Weights of a small GPT-style language model, trained from scratch on English Wikipedia: width 64, rotary positions.
Each number is 128 + 24 x the weight over its row's rms, rounded and kept within 0 to 255. Layers, rows and columns count from 0. Numbers have three digits each. The size before them is the row's rms in percent of the matrix's.

# layer 3 MLP down (transposed), 256x64, rms 0.269, rows 136-207, columns 0-63
092:150100130149141159102125167160149176132157094095131158115127111120138147134193142106180099132135115125169131101120086120152119113146111132106124156130115144093102141119149131084122107088141138
104:126139156134125135147124151094154160142104136171134133168090140123143103129159119109124145127122134099123141109149086148124127149164128178145107120105172123063096076156137129134133075134142125
095:110190145098156148143115118150089129083094147125153129157094106140130099150094167132159096115086121136157101133148089097114152157128141110112106100122144128131137126169120112126115098153141106
098:145126121183098146140167092096135110126150114157141096101141124108148154133125137120127129143138129133140136205120099114118154099114129137141138148118072095114111129084131136162137129073107093
110:134153148109168085120116112120175099166140150117103111179114140118121148151088118099126139162118099092134109125070107093113120145130106098125143130111142116121121113130110072132172146149124103
092:133118153118107139083128134129144155111078143168144104136114107156133158176119119124082133109094123101133138121130141113129141133150170131151106075101113142098114119109121159058097115142156126
099:099123106142121156106168105101128126121165114141170124134178141118094124160182126134128136117092074172172139121118110116113134115146120109152131128132123082153172134094121110144166139133138153
104:107113075131149134129154143129124140087122157140084127115127146135126190134131102083114109112150120157129122093145158166114116131110163151119135151116156140127168108124141143138129098152129204
110:152133112127098152125091104140135172138156127103142093125145146102139140142150109106155165135145138134185086132101166176100117179110126141148107130094139135117160082124135139163131158144124144
105:080135111105135106131130093115138105157161102148174128078112158143102147062150157154123121155134107123164141138115138116146135136153124132117125168127133121114161156098119067154128152140115138
102:170146144092181103154125148104118167123108135037119153106149106151123144090112140129133129082151106101134124125158142154128154152129139115094154132137114113131100132104135142123156144126149142
101:135116133145127120081158162140125129109119119091140141131138148135093140138106133128091115103073112151107101159114138160118081155138140159178139153091171132123083147146147114087094131156136133
103:139110113151120150154120126121101106128140098152126120169171070140118087132165149110117094110106124159083090095175149112124104150087157140144148088100104147111117150131124115136128132113156137
104:082121179131134115134106119127093146140163105174165152120152084121142130112100122131093186121094129093120153125136121131124120124114153147124153123118209136134132133123130096119121089105119131
098:099121156138106109103131113124134158147113137174125100139130098124165183120150145127151109153090125139105114168117129114114107118166138113114138088168095088119132121144124065102118166164121120
111:138113102115119138161141171150107126088150105148158093133147145129122149176155125101186147183164147133125134118118116092128142151105107103119122104101079119130131147107106153116156100165118137
091:117151141128123118132162173098119149114093142155124157107144173111071102137131137159139101141137095130106136145101109131108125143139159141109120102171172109175119126165125082123083121120146145
101:128099132108088149139125103141126070144069125132124119126110118157167102149129168119125077134122194155126117114128139113157136092122169109130152129124146098109139157154157126173135113122121138
105:169132159104150092129137136114117159130121116138126070069089147107144101091128114125133100109145164115084159142136140097165112063112137118134142112128146140145135104125131104111128125138172132
093:142191154117137123115159126142144086120159114170158110112127098138122142130129160143186115119117169170139124132163110153107130101134105107123087149145122092162112159139142153120111165150148133
101:120141113139163118109116114169112105126124147183097142136119125105087136105138124100145116105132131160135139153100152105156121070089130123117124164176099156137126127149148142099135159126195129
101:094128119135135097140088136113098153148128104126094160157130164120136135111154172160095147150143112121140126084135169133114147172137126179093130144100169149130105104121157154094131089112121128
100:114135115147139134153099103103164157107122096128137105138113163109112098146085127126136133119165092094106106090093139123090133130131162163135138128151123097121153130124073157116125125196139162
100:178132138138150126129090150134130161098154164135153078151143090089127098133122159142101131113124146121110149117126155157148122094122128134097131114187111094140107137072151083145114140139121118
091:157160122132140176159090130096157133138118150165128126103119111136134109170164110115099124154133102136098094133140122107124142150144129130125113118110129162155116167093171098185137147100150175
101:103109104129146113155146139076113087130134126120102128127119111119142154104122135139136131114175168151185110166161121166136093102167131147127122119079159145139167162124128133139114143076116117
093:140168146102108122116132169094115164127122176089135129107114136118125139127103160168166126145106147116089157156145123145104119108103150140183130169167103125147118094094150116110123099149141110
101:131141093137120114109130125129096154113108127158148106165153151125105092102127144141173113102119127116085099093122142159092116123112134189162142161106114118126120168109112085110084127161135158
098:170132156114090158119130157099143144118110139130133071131165106124138157127131151088141134106147127129121112183150163165116135099126127165142087093106124136143130101138094170113123141122092092
093:134159136097128101148166142101139111112151140162093126133094094123100112160178114114085123140120159147120133153132128092157110119115112075120121125088141105151135140126144059103144137138152106
097:118153096135122117078133173142157111106105136133128090099091096126131129108107114137140145171098134115163117086066124124089142141148121128144132090188129131123092148115115128113121122118155157
099:105137161111152141134121132096142138119134134150113091117153103104153124131099153171122140144113126103165142157157156084129127094135120109098104129116151125118096180175078152138146177159148142
102:130118100170135161142103128154145150128097128098176122127142162136148115129153119140173137078097131170139103092129135179098120103113144105129126148144120142104113095119130135187153106123096151
084:113123098119120175103114095151137125128147100142151140110156150134123138151107125129109107150122102140122131083115104122135140103156106180144115155112071121159184122147152138095084090164117150
104:141107132117128144160151121088144118082142141192101146178107101088145128136086126118143146115126122113139128118131089137098157108143108171141124139160138130147120146095159096123157125094176111
081:124106179110145146112115123133165177155120107134139122130120134132085087133136151172130139112163148087117136104163114167141108107145107111184109154141139152099129083158130138139125098126165118
085:116140086148130165091095108172081118098167108166116129129115135092122153141115116129149128104130095109129126145082140089142154086139142140110126106113116166101119154127125156117142150135142070
110:131123117131133142086101112121164101124177180146121144099083116105113144104102120111110161095120130122127159148145128142178110089151158133132095143101146124137097153163104153108119126112120181
104:142112116133127149114137125136131137077166125147121087129120090157148112138091112137135073116154152079106148117147131124170127139138123111135158147129163172107152074091108122159136081123146124
103:133120100122101125092128129105145152144129104153162131139142101136106134109119100137161185147127106139176118056071119136135153133105143099123149120126146113157143165130095133166103106126103103
085:125162133160114120152144121100121115120147152128119118100138135080150107105154150170076146160112153112147121118134158124085139120120187101151124167088128123116105155135108116156148093178130137
097:134109133153116121125143122074090152154163104113122128137164121122165151113154134117115110139136155122131123126108131146124156131136130123129094112097157095162081161112142134113144083179063088
093:148117145101167099140135105132092133098134111114087116124136136093188150159131126134122126141135057128177139152155181127097150144122119164123150154091105125129125134144109127153119132165116135
106:122131157153125065126145162130100147163089173152142150143105125064148162157114142126118112096133123110112112114119134097109138152099154143134149139114066120108121104139152117127100146102114115
115:126158132163136150166130091113130113135150122064112114165146088164119135153102152125123128117124122140144164111092121140093094134089129165139126095084130110128100109096113164132158153097142143
111:112118114132083153097127135125178115117128158137125146115117107093130147124131112148122119165128153111150174148119124116137077150161125099078094110161098134118110157135163122122108117057102133
109:091133116102136119149102128120137133133165125096145135160092179124137108129125161114181147117177115161119141152161164124127131078152120124102127137106094134159124092144148172123168094128111128
116:113136111126157122120139121114142115116111100132135115118147114113108129152157158118095143136117169107096142119083158098170146106154098150162163144143111119128146125112098114170112169128047099
107:123131103103130169123115130150162104138158104087102116118138176120130129116164145172101154142162116171137135115133111153174097166103119151175108119160124160153169132112138111142131121121167126
100:128137127133089153137138118141124181103168101090099131110111180131123117124134076074085105112115086128150155099122137119148110138150143094104118131127133155171129101134116122134103134088135098
105:171138123153130174117167098187134139106090147141126121103149130113179142111101104149145156100098114116116148126138097123132125159098115101092147155087147103118137113163119142129111129155096099
099:146142095128132094118062160144123176104133125132128128143094117132115112169128107128106160124147106096145162134159129109130133174134106153099164125146112113135139101152115140109142094055140123
102:112158110139163136136120132102139133167135156129133139113110140101140122150077142176092130101163139103151120119134121184089133164101134098096129140125175121083119126172129146100110134089109132
090:128155119097136129090127121151154144108118200079129119165106149180089099138149142118119162123113126154071166119150138104117126130142116106101146132102151136104100137106107140106129110130153145
099:131130092130122118112100163125090083134115137148122143132126124084157121094090163163148164121155098114118166161129126115117106174138118133125130101146136106139142135151050167121139132137113099
101:109152134148121151089145123109090148127115165122116172169142119134106146114143121118145116117122135106142153131144145171183079167113122123156125066122141117118083147107124075100099129134118126
105:138118110157133164082109166146136131152132092176111124148107132144089138143131109162104092153131085153151142158114089140112134101145162162127142078123139120084167146121134094131153123125117133
104:146083108167132139106175093115120155152149091184172123150125172110065120144139135130106151110132105124133150136103151113130140123141125152138137123138118109143182097135179129120132118117122113
090:128133138088136070142149131130120136144107107166104185098075165105133139133099146137140131152141139141166107166092114127142169155128149134087144148145097139110137116112117140116162106166124149
106:156082139099140092157125090131171108148102141114130132125140140133147146104145124148110121091118166126145086125093125123159108116138087102099092117115185112108128098143123138145141175133159088
099:136141149094107104097114131126152132122103098158104104144099132137106110136122180107169130165120131116100128121111141102144154189091100119145081126141105165116170112134135139094151092162116129
104:118107157127112149127124127087108117164141130172150155150124159145124114132105126152147138204127130146160141086134094142152120134116090114087171120126126118151182142128118090142114164131116108
107:138106112138147081140121113112136117141137110106115118118132110139127151124185153190099102104151147146116144135141091144113128123126129120126175157112150102104082123106085172148099098081147107
109:100100127096124185130098153137118099125095164183121138107117143144140074090107151162150146134147124137167118161115142131121112138144140120126133137121191140111101121103137134133103146134076117
094:092105118096169142102128128140141147092141158140145121146119110140125128102067123135146136109154121141122121130108125107106130107170100190109079090174115111092125128122119135099152135119131181
110:160118141151133122103081139104107116098125103159097166134121146102114103118092078132151125121104110144111089160119162162128148139094118127123098099127147104102103168081115138115087138148111104
092:170111116129087126133149145133119108119155126089149158116113114114079127129099195157139127101106140098150119131072142148127130113175123117115103158127121143164119127088086136119127115096099102
102:124149081147155143115149141131166155140137168224085134154134144123102114165132149118091132115092122123116127092138121136124125107136146142108154143148116131109159126110135117108087123166115117
092:098129128104146144164114112089128116109163094124148146141125146160106120110135137152184101134163153148121110142123154128154104103140087119138137142143167127163144105111160071138168086129155102
098:142125134093123109137104076105092112138142141144137097144089122153143121142146161110162094162102183135099133172101103099127163089150117105097138146126157133143125085135143148121150100120112110
100:138099147132115145141162142113118153121138146128098122129149124108158114132100124175123121072141134122152161117133113105093149147123143113116127096133118125155097122129161117142112229082124155
094:120156119133190120131147152078127142118122122117089123159115168119137128108097114104104135158161108153159125135084123126161159133145124159113097098095138129192144141120131156115127126141093091
# layer 3 MLP gate, 256x64, rms 0.452, rows 137-207, columns 0-63
091:099112113197085089112116166171075160135127139109133083146136113121089118137128128130128125104128124096148152135102117146084130129119080121106092105128141103119117138145095130141125150097142113
099:079136137108156125165095097153134092119126140137106147137127123161087137121113144135152142116093135141161125108141131115108122143162104109086112099159100118092122105176127184117099106168157136
105:153134103126169096134141119132094120080130110143152138110110128162119092131146132144128088125126146111127136118121134085151162137132128084110136144152184101130121184122182093110112110128177143
110:121119151140134147145126139111105118145115139092045128139139165126131113120136098126132177127101147101118108147122054108113087122118134095149149153103141099136121108111143100155145116106104090
095:124142137114095141143102140105124118076124132095105114081163110137096080142092168129074092106134090119137117101140105139126127173165114158109130138147135125132159137152130104086099127144132115
107:144097186145128132172104144104108124143075102115100136086099111105098123154113136183133096138128147124100162155133119109121109124161115134140147130145083141142084136119117124095083131142130125
107:169103180113132147173113123162123072104105103109110154137092155118170143124109144146101162117139162130104146167107120116112106134143127110122122144140135111130108146132166134173102080119153123
109:122088116160132159130115116148145135112123074157113115148103155127110112129143185089146090127146141167177129144145145140091147144103111105133100113122105106154128067094145120137092130132127113
103:148146081147138140124095118127139124155094165129152131131096170154112146078137160152107155132127147086149143127122113112085139159125151118103086116088144131103187132136121158146096112111144139
084:142146150151169099142132119102119108108176154140120156092131066097161117141128093121165133125095125087149143106133136139145121098100150116090127153108124113165135114106096160131166163141138138
082:147084132111166120094141164071114121133129170107110127157146138121126131129095143093127089154117122165108102143152166142132119150134150126153114165127141101140111152127130109094127054131142151
100:116124138132159151117142102123186108122107114106105109149124135151199181137077127185121148114141142148134136143107145116123113110154158119120087168145151097147159131135116146107157112139127139
107:157124072113140145141189157121147103091114128138138145154122152102134082154167138111115074134118111149128103088094158077142158135120116129103105136151115141134102130126131112131115159144105105
108:163128106127150118108162116105129150114140131097135158151159142123136094113148151190063129095162189134123131147163140103107135125136146111084127132109155144129092118124121133103128107138112166
114:112139151095148151119100090090139164119114130114072131131155140122106109138106092156134127096097148139107103157141116120157081125159111125142115171146175109155126157149112092115133111169119103
098:169100148133178093149146149131133148124151155173127146122136134157091099126127133126133095127153099075150121137101106131131156136126087123076128100149145085110125086154151102131136148139140160
109:099110123094177149137093140137132111093158112152124130145116099131126071132101123144147117113168108159097133065114133094203129114115125135114162118126137121136134129142105132156148146143098140
102:098117097119114116148086128139146134161166117087143155106110082128182166129178123108124126125116145136127132112164103075127111155120114105103100123164116145115110177133141112124122115120081124
092:131120149133105134135153060153132111126121138101107111140089154135176169108127108117115131105116113084127160108125142127122080142198125128122127136081149160125163139121141092160120115100127130
098:160108099121150102140113141101106146143113109109168131104112146106161141174096104133118116176165117130145115128129124118083105118117109145111176118138154145113147116105099078133130094109066133
108:099153096114145121187111100095100130148103121097127123153133118089104109116131168137119084102099096132110123143156153139135092151113167155143110132104152091122117173130149109144137114109170102
093:107131091085131134164086118078134170132131121103116085129080141127104093145161119130142131094142120109079094130084140118077126126106120146120125108136149148165133132131115108125114110170143132
102:129187142149131137153128138138130144145137138124126109136096131129113092122125109125122117140133179135136126140114102146100099124173127099122150161120102122124153129154092164124173057090088174
096:116102150097148112131154117134070105103134136122102144107136108106069119156092142141115112112164108139115165130118139102126137157121151127170116128082108093155126140090122142103110176173136112
100:113141159145102128109132132102169131142133130097133132149151086114103127091114119146144110119118092092108105127123147105119113146161117071121136164146125104132147120148081119044131128158120162
101:175137131117102128080138155101083106129096134083079152124151178132134165114144129135149116141117189139131084141126143112158145132127116119145131100144136151116156132121164114150158086134140137
100:099161115108124149127103061095130114141130150127103079124115144111098101156130123127099122143149164152083147129109145104142127139129136140105115133111102150108144169101084106148099122179135166
098:134088169110145092135146092089156132154128118115144086086095114124178120100108106119143129113135155116138139157121138103089164133118167159122129155125101161115102149127109109147094113169105135
098:134076121095158182117134095109162121142150115100106164140130070107125116143117108098113160119136137129157125144125118110119109117123134092112208122133125079126128125143140162137120123097111121
100:151113122169154140140139132084134080123094123127093111180090111153117122124126157129084105125126162133154102142161121115144174144118095099150169121144126139142138138167175132095101140122137112
099:147145153107156138151108139157136142117182164106139125136149107079114111142118130134159128110153107094117115169168113118171128110099178132123110147076136137150084155113110121152117130170128114
119:080086130139161173121076171135091172147123098124137148143141143089126088116160156143132132108126101162157127127138112127081131100118099129135167132117134138108111100148108094130150153125122129
098:147114100136159139108123118107175135128113134104128143132107150135108106106091159181153131121164135128122149095143113124111173150128171107096134089111116144136132166137093150191160115152098110
102:134092139144107143147149176121091122083134134169128147180142100079145128098095114111147116135097113120133153130144117118102145094121108112124126139148173111102114119075140121113156139117176101
101:113134112106089145096119076105118141151123156095125147133112141144162055122112148102130139111159139129129123101117127129103133104186124115121079162152133140134117100116118172082136095139134124
093:119101126145151157154101140139129135139088165126128143110124132155137075110116112130181143101128100112156140133116106140125106161164101127187119093111134121175158116173142130124092121148173139
101:113115137123144105129099132101143173079102125132134118130144155110095117162145183173125094107140116127137141180117117124134155147164144128121139141113159143139157169106113161111137176105097164
097:131093089107149145100095145095093141129094119144098115147129081110147115126171113131173112103131173119113137140158110164120157099093119126125133174157138144087114117139144100167152127117118107
104:155148105128130146131106174111136157142147139100145132127118125125167104107120120159173141146139134143204146096165149126115162127072120131106117154128127149136117100099088114157147115127085102
093:156121139157129099152141147120132090082145089126124085113104104165080097121111167138125125132138098111129117139130134170155111071116152120148124156088145098140119131115143126166098166106142141
091:156128125075135164166127149179156135147115161148101118129139134092121103098114151177122107124104137132120161137131116139162145112133172118130124120125129082115159137107120150106185148083107118
094:088090143146140124154131125155149134128113157126115101133094119149154110146122124102081127105142109108141168161065115145133117142148157153098111131114139105115126131141128120069098171141108182
102:142143131132121118154111139135083142123132125142121091137149170115127127118128134142168116143095103123086136159044100126116081129173142100143105128110173109086124112106100131092131142133110133
093:111082137111086128129090126125108151115074082148093158097098136159123124123166087144103125152123145151129155156118124146091110118156114120145111141128113120132124109142084117168118126181104115
095:121111151155099109155073120126112120120135160136122092152144142116105116109157126122094108104129118123114138093078132126155161139162115143143115117084136102118191162111083183118116133120150134
113:150114121133116143090111142110154127097129119127079105166109132130135134123142161137142118130161112121179141188126134121122153169129125130108150190115089157137096139115147146125078150173132101
116:144136133134132132149143104108103133091084102148076114147118129133197091141146151148112147104122154139129126138120123092145159139175090119138145118143161098147116147119139102082155154110171125
113:117075109127108113119092129160125121109108139148094167122127111110136111119109162179107114131082122120171156181131139107118149109118119153149149157126132109134114117099159120094120145192105115
099:154087141110120121113106102108084142108121127076119131110086146150146121133144098173103134099186118104115119135098134133117115145138140143147126083087135095102145096130116122106092154080124113
105:096118135183127112151119108146128114159142109114142127140116112083094171140118107116143164124151160154149119186092109130108145132129085146102153123096122131144131168146105121143079139126115176
104:121152086096112149175100100115118133126135109142148122134120123151118118070153107089132124092105165161119118091155100113125116114174147128114086130148152156136118135108164122091125161145103092
105:123140135126149103141148122109159122183193125138102148120123111122135129164127107084068099133169138141146152140145133125130147134159104133135109130162145155124104110139098075151129093170112144
096:128139095121144132098114087112144136122169134136101133139110102127088140159147142164104158145106129139077134156114168114092093088130109166088151159127132118106095144095135119159158106108158136
097:111111121137130146116127147100120161168094110103124086199146125164126131139157131127119126147126090161126096132130152067145159110099094093114085117119152137148150099138134125133144142157139101
098:187116143118114116097121160156140163096157149131150147127068128124137146120121123138127066121136133132132120144093150093075128111130118135085152145117116131069147133121133159147092157129127136
103:101098130140130087119123138120090125138138058102156113134146114119099137170147167171120134112108150110138154134125080129125161095165121100160146123110163111138176112107113104101121114127107120
104:159145104111153087115114157051125127144130143111114148102101156160143132076156093172102099143106122148103119111132127127143133128085128128130107165110151123139132136110114141148118152092083122
092:113126152149120098161059120176156141110136127149127146096137123116132124175141164156181154157152098126142147132080153152135127100144101147116112108115085122108135131126132124172105129109134112
094:130092179080135154137169101127148096088115150130149125095160119108175134118108123160126095113127144118112114138146148106119092119162119103097109101139176093136118143163131149129093153123104136
089:124120127101145126128100123079136122119154100125109110125130135135069092088136143113141133145099112103061123097165164097134155166117106135135111111111123153139146084129143133101127124188128154
105:132101090140103118110154140147122174101139141144100167104085134125128168151113153139084131128158139102115122149117129107069155063154108127112113114124167116142126091129098133114144104153118131
097:088145100186142101127092134125155112131138127132149119144110121090150109157112111172128120092113126127137171110148125141096105092151139116100126123117144110138112114123067151123128062129085126
115:169112128109147103116135155115114108092091123165154132116171166115132103099167107134136150131148148160131140152113121095140154136105125149132100075119108138155113127105081111106141178154088142
084:099119124107162156106125121175154137136123159114146192136113143130118117112081105122148153076144151122154153113125131094157090123156144165124098077143118152101124159111101127130133155151119142
085:088108129100115084116112139153117156119132145140112142131087111136122146110158066149160152064111125092116101173100128102105152117142138097100128139141135120113124091114077144102122137132127114
097:086142172168154143143114107111115096160158145123136147113109114115116109093173112173172103135112147120126111116114131106124090184150124145123164148134124163135144143127145116134167167141092124
099:117138081122129130074102137128103156134150117101102127137140131145133118153160141098119098100137109097136118181132171169170163122110109167106154114185126108131129120118119118133129101168118092
087:155138148133108160124146139106090136115094131119120148111158126163153117138114129068142104144103129115131159132175106140188190152110129128102112133116136090115152153177131095127125157129105126
110:117152126159142086083115149100148121126115163094117147117124143157141166115141107140150125101107114141114131116146131116122082129080090171101088100149115154088166157110131106138116164141121164
095:142114152090143072131097137088108112180107134142164100129126131153125133098127079125132095142115136122142135157094145096123135102114128110112119154119136187124161111125159148140091128106085101
096:114092139110089170135151154129119111135113095125139107141140166150137142109171162095157067120128131137134142143148137106129125114132108111158106118151132152118094067133125065098142149106148136
# layer 3 MLP up, 256x64, rms 0.397, rows 137-207, columns 0-63
097:109148135097111093101129128123100092127150119097148116112150158153126133130102115137131086143143117168094102176102145128102127148103104097143133150139076118147152168099101151124081165111107150
098:149072074135125157087121149093184133151135133121114143120177100096128109092134116085140142117118117142089102140120135153164098107127116119161133133137091148126111134137134099095145109148145108
090:102142184139126133128112130165153118123094143098131117135104096082124168099117135151158114129107132086147133096157147165121096141146122100120074164125125154167120171103128141123143143152152148
111:138125107156111111126117136133078126145102144108137122104120115121138100100168136163117109061123147142121169110186129170134129141116113151153123167156122165159155164143161165143106126118144140
097:090143128122100088096118136137153140107124109071133134153178098094124130141144159129090153141091138089114150134150159134151164142139144161125150140176122149150165142118093150135117125093131104
102:125155101103169102141096116116133120119127094160095110116160130131129130090076131119133151082100151108070150126126108117171115135141116164135123155124148184148110153134161122132144117156131095
101:144132160092102128115121112127123103129144116177115105152150129093097104133110105126086136164141165090142112177122124119108145100134126137112135084169153119165087154155088122133135112131132078
105:102102120125158128125152132147110048138109131116104150119155119155124152130108138109083117134113137121123145104144116098112121122102144118094106092130158178172104176155154100106110106147102111
103:124128097137123194152122127126094134093142155102120127154116075075147117149090135158124113110158105122136130081119128140114110149100162074144098131106140098103109098124104137112117147145143130
098:092157154126127161101180140142180132168116124124172102150129143125120105110119128146129110131131127141123132078123115107129176113184139145112106125150137126118150121174176081094130116111123135
093:118125100143142122105141156147151108123109092038142128150145153169138157148126117124096110092163124149120114119132098124084146159122107147136148115108139101123089116154132128087127112158102102
107:156124146101154123127112111104144134115113154171109132112137121123116159151115089094123146119131107142164133163081156184127143096182111151111101165164153131147127124102135163154127114172144114
108:191131104117123127130116127154171162149079140156125063135132171121114132145159123177129109138115104148150142135092136119151146112129104142106125125166112094105120152157131147159103146128127095
093:132142097083084118166098128140122099112099162159146145104114135121131138105151094145167124165092131113154142111096131142105090151164146126156116112160122097113083123103097171136114119119141105
105:084136128130139114122112080116131111163111126117109134104104147124143121128161178147075110107103102158117114136128123158103126121171179134156123177144168097118109084103123115134125137089140112
100:141104147094109088168102098116141117120124166113163111151123088122192164140137150127134136136127101123139106137147148155162135091110126163109165151112132121084113126084108094164138128106132137
112:144144112142159098094121129112118168129190104119153151154143147073104136147122111106134158118141094146141123122169084143088091155119104159142138127148125156118127149090087110151128141123155124
101:128174111148139116152125156125145096122118123066135150143172139152113134165117142166145113114084135150168154116098116144122144150136156128113147154128108104126162141138180181131137133112085106
098:113114154170098160161123108158173135113139138093089072153121105147145127129133147111120127134181093126132137137128142152159130188140145126127121114093136162115150120149134091134110082136113102
099:119133106107110133192081130147167099122120112138171177159130128125153165095140133122130135141128128084092114138136173133160138173136158113103098145109143134164106142114104128150124106132133094
101:155116118108113171142127108142133129159118140118158115159163114129130156143093111118163116114141115132136148171133089117119114090103102100149064135156111148175126113140102124164143076131169135
102:150121118120124132120132135116095120165160131101137188110129136156105156152129098128126142103130138191137104156132153116139097117128113144131110099132134123103124154072169094129167112071159102
107:122098071132168149139117127125153138103111105149112174080162140110101151100147102118138123123110117125125178114148120096128126129077154136153121153102122097125131128134140168080082117130131162
093:145080149100122153113122156151083126117112148110159153130116130135117155110115145090163123101139078150157123106088150125142102092121097150160141092117104105076126155149133141086119131146108143
094:159145122100163107145107114136104104111124114144138185136089124144118124134094137122101126110162118148125134096092148122184174120148112130116153131147121127134108139084178157191108128139135105
089:120111126154087116149087104163152118172157117086141148167106102148107138127142113126163116167119067115115134100094120156132140133178132127157112133121127132163129114088131107174138120139112108
093:102128152126118170145148132098106136140155131122100085114125086110101172153087091086114130154187153151169123145137133108122118158155155128124105144137124168133137136109160131117110135123111175
101:128136091135158132129137050135113083134137133143118177125136166128110135121122132181155097076130126153152149086161116091143184135126132137109157123129144134108126157131138124148108122134106114
092:112122132206149099119117143119117143118072098135147135120146097108152147117161120120188134148116112107155135145114124151090105082123159130129127084133157142104130157119152140138134129091165127
099:116091175118133129137143082091087128158112114107155161156146171163117124150136170137149097128159139144094127091112134151149167090149106106111143102102130083122157102119145143117119122133130125
105:116120118145112115190135154131082092150121123162084132117120129140125121110158143115148088184156111135110128146101143166135144139089147151133151126120097121140145110119163096135100069108151140
107:115137130103129163085153154126079134146103118123095142148140156136174153106104115162116137131119146146129120128132185091145112117140103143106122057135119141132136135153136109060140155109130136
094:130111149116143130115166125138105151091126138148091178164129117122069069076127113137121139105163105107133139139138130148121155128130113098161184109098157110114110155101123126137163130130145135
094:081159100172081126137146127125170127154120098123094160138166155089136121115124144110151112148103083118143146137185161144156116134120151123133076128149145106116096136101133135135150152131138143
083:104127114123100123112130119092174120158141117140159129078098148116090129094145087119165118169099108101139146099122136105107178132116140115106138134121182090153167133083127135140142132113109123
093:137146114134133091090117140129149133134165101158131120122144131123111138146099116170176166172099120143123113146126119147124141082137140137126203156124137072127159135139130127171172123102141131
112:116165115131115123160143122159067141139090084125118131142128153139140110148142116151134078169123139138121117099138130110077142160145124123150162112144092154094137126097143076134104145154111091
105:130164114117143132105109114124121127166095110121104177091113122098080148123196173121108169107135121169139138140124116160120149140116149143123094135119116112147122170147183128131125145122158117
107:110120135192097130138168143135146123105098153146058151137123103140127103147106140158156152135130141159146128162147117119140177124100117142122160139124141127153169115093115148134140161090164124
082:103126105091135135162119092115142113094133139132141150154120068088156147138144118070126138110155118145148111103148171131152122112119165127105127110129126114125070134107126138128074108134175118
099:128132149116156098139128117121095138102080097138098140075136132149127116129155118129129101085094178139108090145105168101131122151153145134113094121159139164145113117146136143110101175129178135
086:093119102169143159122120142120148107133104110156118176143131104144104102116096122113152118102117165155121132119164111099161068098141106086161135118186130133131098143102083137131143122123130133
109:148109158093145144122119132147142113124155136143091135100128115151112131087173081110119124139118123121146108147131128159163144093149108131099145152158165141119148216135117133144157096129138163
117:153140108102106159095128152133138138188089144163151113101105142138145132079162077136146132121129160144108101149162123119124118140164116096113096121152145111110166114165100139132114124122129083
104:153117120183164094136151116125113127125152096130107084121159134139129110108106128117095097131114120126150061110115131128124182117096128147147144116105175160105134117127143079118136146174139115
114:139106123162130127111157129147114141149121131096118187131147098152149136114116093124097067126118134144160143129151073125123159121132137149144125136155197133099121176134084113125103135155128134
112:139130140124086140139099160146110116148154101100127108155129163091163187117109125151144131162117076156071144111178113132090114134116150139107110152148117116117117123107117121146102091147128113
111:168084130136118126146125157070118142105074117126134156163118104139129136103137088140152107132084126126087122142103140147099156079152131123120143152125132118084094104111109119091122111092110121
102:103123168158153129113127155176143088134135115141206138144126108138164136159134141139142179160133121136157122146104102110117150120095103136117145109121130117103174145152110137128149143180114146
111:064099138141131097131065117150086124133140111156139123088137124124118141145142124114119106085116138108168131141108126083116145091125125138144143070133139127137095162163140091114100125142123158
095:102114137125139109107144116116163141171095142096115186095155135173140135093145113151166167119126137157085121130100118112120166101141096135100149125132136132149104098087113123145119159142093149
095:152102114165131100108107111150100133120124174139097123131156146158157180132127110117097129123140158102154177175139095114131137154119100115114150119133178146126107097103146101139116115165103163
089:145156098129137147145161152121131132124130091168140158100089124098089102145138130107113113163123106131162141145109096096134136096131159091140171098188091119148122076115105133138143115128133132
102:168139115142119150117110082142138148107117143173122160140120108144117099115112144145069143131129118126155125101152095138112150069164115117107138124105112064129086114162115128140126110156125088
108:131084127091151132155125127129123129130133109152181125144098117100198146157098162127118145156128132119107119096138136119097102069117105120138111160176119112112100129163123160155122157140115125
099:139141162103159143154125149104123140068102140076160107101103128148091142127131172095111163094153138113125124132130152148150097154132106106169140148113120148114136155109135151086114132106118171
101:121165132095114108111072145125172122100115145110118163151095127150147127084137103127102123130148124101154112117146135116124130147118168131121131129106120139133117155054069098176135134118139147
094:119134088110101178095118112087070114171126143151101146107137086113079095109163138125108107111122169135137140142136122161110110106127121117175149100118126122145107157149123103152140120122148130
104:099143079173111141119128138138129171120152100117125166152119147140163114131095128122158132134127111139146146107134134133131169086064144143113105134154095099160128132141101132100131062127156138
096:093093108147173120134160138085168109154142096107149149120147195143136130146123141106126121113104157173084082094121148114143129122152115114140117146128147108164105102130116127138122147111167125
107:136163100144113127091136154115098129075129132107073118120160085139093114135113135156112095112131121092111094149105155167098114154146137116154102103145135121139111091150116128088163134131141165
106:114114109095124129135122101059150094127131171127197156124125133151143115164120143069119127133121099105118111112121156141134101106135108129117092092125079145134136134141131132161140149169134146
105:133138113155139111134191114119133118079123115108100118127144112114129137117101134126140106084144139141091106073124142159137121133144133125162108074136055110142136115159101104083126142153139139
090:078160135122084141133123115096118107162103145124083119132164138105145128123119124145140106135096132154135155119138165134145136126077093106137158179138113138152129087104117105118167090168157120
106:102165122124129158128149111132090145160119144115177080134107110154140174115130183125133098129160134140119152092143150127117096097103135129142145161135101133159138115147121105146186120080130127
099:104170139129139119158101112111134162159132137177123068117108129117157116158103074136141128123161091186130130143147129110139134141096145155121171118120125082093140144144114114145131144160134143
096:122136157118105167140112060123130146121125115052150133116108100137139107158146112125157117131172139107136142139123142148118119136131142163150164152085093113152091154158141144118140103119158099
100:083166125118095145167141086147130137103149116192122142131144105126103132092095119139145131130138159136158106139123151160160125106122080089130136127120142071144121099124125110110181121138121136
101:098140135136129164097102124197140131076099120105111134112143114130085118073107149170112127112128127141144114100113140104153157109091107118170126142091115107100139137157107132120111151127129165
102:121161134095123132089125105165146119148122102130180126125125122135081114110129122103153136166159123123149095093141117092159100111160108127125099144104117140148147124146097161118136071118119066
094:157132081116126097118145128143150112108144131178069143100163131106113106105099160090077148124127113080141141134106102149115147133129148143133107112123147105148140111140110188112128110160134105